python train.py --num_attention_heads=6 --num_key_value_heads=3 --head_dim=64 --rope_fraction=1.0 --attn_scale=0.125 --init_std_qkv=0.0356 --learning_rate=0.00701 --lr_head=0.0136 --schedule="wsd" --decay_shape="linear" --max_seq_len=256
Each number is 500 + 25 x the weight over the matrix's rms, rounded and kept within 0 to 999. Layers, rows and columns count from 0. Numbers have three digits each.

# layer 6 attention output (transposed), 384x256, rms 0.168, rows 25-41,89-105, columns 0-127
546512470492492519493491491490498524503509541506490521469505497430499513521498496493448483531512468456524452551490514482508474523525475530487570468483475521449537478487484490535449506506526504501488495502499526487575498563465485545495529483550515532555455466480542529489484562517480447535517491493462457488466549502478479510487487537538525488521492466467558506473475516507514460514498
489459540497503506499519486518504462495476523507498497503491557483503541474489452494504539473512476493479495516516474510502485522516475530506496489464463517548471508470500518500505504531540477488534477499512461523506471479456481534519504433469489514492476505513530507472496490531491482495469529496508502480460482470517473478509537457477457500546447527541482451521512516527501527531498
512512472458483487514475486473499507480529493516498499556488531472478469484514541514521534493490504516490517551489541496456491563512490523485474454521526464459515501506482526486511505461532534479471505535490490523526429496494490486493529494499499495481500508465482506479538446533500506461473526434502483479506522473495472492494471490490501480494498512485513471511550481476500527485511
500523464508511501489503502531500498512494525507483487477511515528502547521463487504508548506488481517511501474511512510536519516477497479493498474474516531489482538496465496522480516508503492491535521502515469497509496508478456525518445485512469523517470548529508465493545488518461543466513512488472447494469530501503526483461522473464453516452480491507489476538489503453463475491516
515455488478479496484506510514525502521530482462509520481488477514483530506503493501519508506468472494466497512498531546511484512451489496501512485504452516523482499454520499462509534502482488523475511502469521510533512493531513508481494478524468497502492503516511493456481514509517514485508517497474541503534484463516491467525494488534489497476477510468523521530470503511508541473459
494514492501479476489477493466513533524489519530471481462474536454476494518508465536491472492483520537562509459480474496473514526519511495479501456458502495500466470473488498499518468489516532511487484504494492536474512507494525484564556482471522557515506475466518486494513461515489486541557525501471508527519460524492524447478484501519515433515516490571514480475486469502486534503464
497482484504514442496502485500549472507503499492508422493508504497470479518469529471490485500460567482507480490516525453488526449517472514511518469490499486490493453494503477537488512520485496483499467500484512482480507503480492515490541478535505500525514503557508468489489502536480482488505434542518504521498533559455506504497476524464514473503521472456496519485489455483499487521544
455486483517497502474491477479453515463496477536503554468466497505484538501511481490442544468440532468470483523479501486493520559487506454481498515533487469485510496495525488464487530480483529514498508509501486504512493481435515478469490492504483538508486516470528562521498474477507439513530515509506481491525529525517457516502464479509484492517459500482475541471463519530528466498467
519481491505531507467511467470513467514520463495484508520473484500482473482471434467511433456542496490495508498511448483518535521532490462465507513468452481497487532477486480514520502507447507489502470535519549478505467495487453523513533517515490472465490494485510514518507490514501504546492500456472492472491508491506532466512494515496467500514477507494483509530527528493514538501521
483522504540474535497477474514501528542512499511476508499559485501533529474483481518521497486483490548485456486514520476456532511487515505518447526491528504500467516527512473522510504512445473420519504500485477515522532530457512471499489501459465516499450465560529523455511488494517519490463499494523475533504523516523450466480489555493513534473501494515477484510502491495497496540512
550480460499472512521449517524490546502494470527448489546527506489537500502510486491544460541498518476525489449460489516502533556498508510545479520477504450496493508535471512517536554489513506508506478523484547470481531508479523483509508491468445512479543499449484498485519495542475498477496478511520496546471549535509518541546480523462491548480456514521516505525511510526560490513505
508518535492488489524521498510490569490522478439546559498519490508477488471520530456526510511452527484524540476494515500505496537530517491504534508515502516509479506469518518499477507508493484500492514492500469479499481464495505500514483496514448483504482500518471522546542488508474506486517502496501492487516511453498498514503475472496531517475480454494473497471483483519494473447491
535492472520484516514466508515487476470494469496512492498501545538499489521489498548501485446515520518518507493534517535527510478475529512509455485546488510539472498428485518537507554452479490525540533494516485536479503499475500497443496517523469438488457508527488522499465499536553512496523524521524475520565480532524489467544483511514501505471495487494487515525480496528480473505542
505517497532469486458533516463515495505477537506494493521554500478422493528466525507507512477495474493501472482524567511454569508490453536562514446521473509479505519494533495554488539482566454467476570494506513489506469476454492492541539506535543530494502508478508532503533529513504478486471493469541528513498460497483526514559510501519507480549453512494521507486526512520499559480479
518500507524496546552524509513497480494497486443483529519490513509487509502457489509490533522524476481511517530520496532494511490560517506508414511470488529534530463466526540508520489490449460488468504481473542519493528514475501458492498526524517522500556534513476473511518502461450537470461530464466484483519494501515526516479478492456498520523511511523538529466502489492516491549497
456531517545525509524537532531491507515525462488496486477493512481469507495514478501502495505484494485507512511538504472532500452482494506494514469545524494512476481501475469473478482573518472479523498497506526476533532564514506460484462504513518540538484494521494453454460478530495492457507535506526495497518515448509467497511473513481450490512507487505505507531515487517456525519521
520497520530511495459530495453479469503534523525464452457483546503466467504500509535484465533499511508497506494553524484505485499534479558554480485459491503481483518485534494473529520493491510526488468526539529470476510505455496499487512488477532493505506457507484509511520482455530479438478462445524476473499506513517516452524490516500514493496477509546500503505535540494472506523482
489501511473489486468507484463532524462469480470520471484494515535481471480491493530517534479553524510498504511545514458467477522488509494517469520530508490498520487526538495501516524499523506497495505458496481471454510468471538485505494501454456498492543515523450495471501477502520516464491502495548520509509492486504484475508473509497523484526523529547489503523477492486519508500493
461508479535502532523531552450537549509548503553482476489535448508527478489499514510465483530511488468517470489497492458500543499490491519453455507548544483482504477523482449463519498498491511511474534485480513518484462541492484537454507513539519520481504518519430506519515513465527498496558449476504529522517521517497511511502488547544523467484551452471478487519480490478526463501539
505485462543542515480576497516504466477504501556507513504503486511492503508489464486457481489519488506521501477497467465551525466491551483539525498498523557492504475505533496511485519505492504492491538482490540516498509535479501518540472531515515499459527516495520473534462533477526525546492532514496507507534486538495526488513516466521489539496495480522481513457490505493507506513480
478488511487482553510496503490467504537479494492489517539528532523502481524533516516510473530508507496514529511502499496513464465533498528486537532520484470526510451518540473447490488518520499502483477534516456445489498528480556463487527521479494476521491487497516527498502466537545502543489492490495515510474464479496459507525498504499538526524526481485457486479520466543516506538488
497530506513509504518510486555518473517510471505478449481512498521543516489529480507470494493508458535535518459481469492471486490527477514480482546493577475480568481524498539508519520493506509527533523489511495526484497506507482463495465501478504495528489504538517486483523455535517516502471475524518478531471516502469491551431533468464517437501515485500516491458501473476539482524498
488485474506502515506492499515517486496496518489501496511493487575514524511486482474496506536443470426483469538490530498484499462481511494540558522499499466507516517488525495510493514528481518491502502510509487487467515486500488514449486496533502457496496495478477516517457517427539485497463511489516441446499507454494467513503515483517533534500475499448505514520504531492506479512507
477529530504481531472535544506469525511463533479522538525533502502528506486494491502506505476553497495478543523490520529510483498518473469501529557526522488496496527475530546473509537486477534511522552515519502498510516495517513526499447460494518530541488501490479501499477469510495570519490553464513498517485483501527529492482492504502463532490497518524480518497477530538497500471472
518511524492502481513486491504500466537462522520481515488556473471507435492548525508490510518465486504510516458542489497488486504515513552496522513495498487543497468488512501530508524490523483451514478485482541506473507432505463584475513488474465444455498514490511482479496521522503504482450495486515482530469503541509496550534482528499482487519503458510487515488514481454472491460510
523523513487478494539510535513494560517476512500545456469516485464528480501498513519484495478482483500494471483469545508495473499483516521540492491498539477516504483511462493520513444476538516471494468468445492506523472495521511502503477521513493541463486491480521503484507483467512473497502518522448524510542477538486506508502489512508495499448531474533510510473510515531482549503491
535465501473552472503531513510471484503497499470502488513490508471499472524490512479469476476498487488540516543482485497561469504489504486493523517513525518491508485505482531463474503479494544520531514512514503511507485482519502521543450490535499537468473535451488499564500483511486482483547476506461469475488470518467518538487497490488465506512500511519513523521491513516505513457492
482522512482505490497495472466512485531505472476487495466500532488497497489473506523462524462504485506480533559494508504493493419494490474456478470493499527538485500488523526469466473532471497511485486485537461526528439482518490518514490502529512463495478492520509501516479498483534525511469474495462458509546457471488477469426515465547477454515516513495513520492460487491458493477503
478551489502510486485488492522495486534476488508505493486483502480484525529517492554501543537487470489481484495518460477511516456442486520524437454476517504523526505517492473523519505501470561503483464501496506500455511506484531484486515509445470548462533534468492519446467495500536471525464490519549541514482509511527478478495513494494521520505479531523466500489498526535519520470501
444477524499516499511506503504509540514435476470439536470480435510473469517493484467494485550457518484497495475475532516475474535513499484486521519459492486460513509523522479496490473492481511526508517498504502483518485513524534511499492484477501497512547506488514510467532495489462494479533494465571510508449492508482546490473530493492493490539495528511502525474488492539506534524482
525515495444486502527471485515473536506515490479466492503464489538546473488528478530531494511533520507462501540505472482534466494504490530477455547492517499531519461485470487464520477530463500538470480461479522524488511514497474501478502492480503456525487500528466475507456520454463535520501502516480510505459507540462510471460529478521490482523508543528514472501478480515504503509538
477493512491479451489512532511466503494481513540490473450517495534485499494507491484510490530500523471500515452486490475495501504493502534479546488466561477505523474515482518537475506526516513485493493536465523473538472495483518490513490472481532507508506488520522493550526493538529488511541478480535510533494480501517505500477499529522524469467453520500501511509496502480507514502497
544482519469527479481490473487520485501476537508520505494526482494561486513458510474490523488555501545504460496497470501485495562551475554494512502425468488501487458506575474494482534445504562539504503497505508516510483493469510520505530519481469457497538469452507502538547503519507496490528475482524497495469533488489501518522485498491504504526516523505493499524483523464526508504480
466527489491477496529443516532536485498516472468530486520504463549490502495453503467498504503519466513513495475487493495524520463481494460467532496507505528541490470520470496531505497456518501482539523480520526486523493557526545481466510513506465514465496526523476454490505522515485498474532481515469501514519481516523490479503545480517515528489499515507529511485459507476514491494517
# layer 6 attention value, 192x256, rms 0.169, rows 26-42, columns 0-127
493500496498499481524500468543495514514540475490545480495488486488509475475480503508513454521510553481519502502476459521487495479495529508469524478512518474461513522474482506484513554505496544490499482475501531532502485493534544503481541503525480521470522490497472513533513483491526499499545450507504505472533507503496491495468434485505501550476528487483512553436498502518506506502504
497474493516505493493507475460504458489472500502480512472525464529491536506482434524496494523512508515496530483480480483481464482477544512505503534514496492527480502481474473474463474536492510512507513485496496475421533473500512511479507444488486526465476506503473507527443489495487505476536503489509485485513493494504504520543512521504492511488519492488528452492484490468500484492535
496489509476500501473516477509515467468511495504478527485489505502508482473487539542495523476497573486489526493523508476466484501489494521502521487537541493484466514485491532527506520483501460514497509503498538492465480510552538520423504513465492513488553485500490534519470526486514507523493486509522515454487468475518502524482471517516501503538483488507513526502512483517527486466494
518502519501512527486499495503485529489453549525522507534505484527512482461497537470484494430497494465538492479541509530473512453499494546531484493488515499481501516522496519540511447510488551485533496489494497508529519487478499503514516480542522521485487518473464469488513547488482505507518486526536491497520491525493500498459519535488462472486500500509472440506509507481481499496501
516483479518502547484515488513490507527498450454506542500519487523558527495524477453515464509494505549498498528524476506523492495493515458473526537521515507512465506496501516496501492536467512509479507528514526504513515508467501522497461487505517464486459467475479507493466532567512493507471503457489480521481531496482497482514523476523516517459532476488489528512500521501529480507554
490480518529516513478523480511436530501536528516482503535533545493547524446516468517505497531532431520512482496535491531523488531470503472492491535506514501499466496483490503502482558490507481532512509504478497497488524522521479486515513496481478504497562518455487496467492475447516509488497484533515494527557488496521501480541533501490524467513517476504513473507506526489478537464472
539503481462505519502502488515538533516495540510513468517508494481495448554496556532491511517515533533500505505469533474518478471529483516524487524516516554534500488531504531548495452475494538493512517463472518473518520482488504513485494555501453522484485514511495483488504494537507497478493473475508493493500537465496529498531462504430509520518567489502518546465541503492496507510572
521546510518499511515529498446534504486474518476524518490503535429517510537492510493498519507537504483494535487479523525465515483462514466574508477508516515501537490479484525474477494498527518483468472425513491479473494515509518483517486472513482478526503444519524494523507528499508478508517509543485474467478494483511489509479503474483516475523498501511520497465488498448458453453435
510468486491473482505520516524517486502527554498521522464474472499531467487535485522482520538483497514499538474481498534518523497505497522514550429508500515487521471450473455509511512517502516501461483522455492522474495481504479519486501514518492480517512426504488492530472475480540483533475488450499493489488538518475518440534515507512498502512474490541517535516487502491523499549500
461483476515488538545495508500489533479506526557516514477481456489494498467501485510472510502464510475542474518490491558524512493472502523487532497508543552532509528451503522467496519500514477531513517480543495507546480491506511510511489490517507468552519487512507492488448524482490518518504515574469509507531532514493482476491476509472503499520555520515526481521538513470502553472512
524534510501570478528546471496542469520555549533499480489460485476482556513488524540469495513500484522480504523501502505469521472511508498498509492508525523521560478499544509514500445487559481543489497501523483509489546564497487506482503488496504535528501496470520523506480514518524532521474479493518515515487476498512498518537473499515478510508500507459515486476505527488564498532515
508504515536516471549518440518489488527494511532509497523483494454475499529555562533511513508470496514501493493459509455472513521525514515497518503510506516473497529561526515508485487516525506474555497545491550496531490549489546456542502491549494512508499477472536478521560486523528509489499513476493541556502487514482482520468489493454478439476516495435503462523486456511534486486488
482487525528488506437485493512504528491509524492527553493492532488550534518464517488529485491498569528531480470438516505532475547490562489494542502481505488505501519468441557556462536473485540524486471533492487505490531511499509488486523489485442482512484526529501500527450508541454455490514501539453497489532484475494477490493485522474498464453514537495468525541519468503490506477485
501541505532514494445533557504538520475529523528487476519479491521483534493509497521514485483509492496461510499475491483481532483473521510447548481509441499509477449541494466527482506518508501511520501530462501525499521480508544500502493512520522477519453491513506502502510516486535451475515473517511498510504490500437529529474502506536471467495481516497472499513473510486506474446461
510492491507475494485423503486542469480512534467499453506469514521483497551519505420487531476540489486497558471509513516506473506507543508455557500543512493492518475524451525512480471493490495479497524495453517479506483502517481493533533462517489482465527533529503498500506502475466505486502477476499505499490473546517484509485517497504531521479494498493506527490471487500473495470509
495490491471503533477494501535489557500521523512522527523542463490504535486529527492527493451491515529485518534494442458472516489476488488469479482500485505495490494520536524488445500500498511511508489496450516523496453476499536502519505529493493489517556502463512492507434505513457536563513552489507487530515519519467502512500511492511517500481509501513519503519470450489541505519509
526493479520488501519484505492466485502527511515472511498473497525575498494519486470488480525501493495488509546445474508505505563501465518473515486500512516544548447462499500445485505504527545553472500519515490514489481504495465512520481487485517537526520494512483513469460457506463509538575508512457494511485502494479465510452470500487494487477504481475468567505511488472496474464500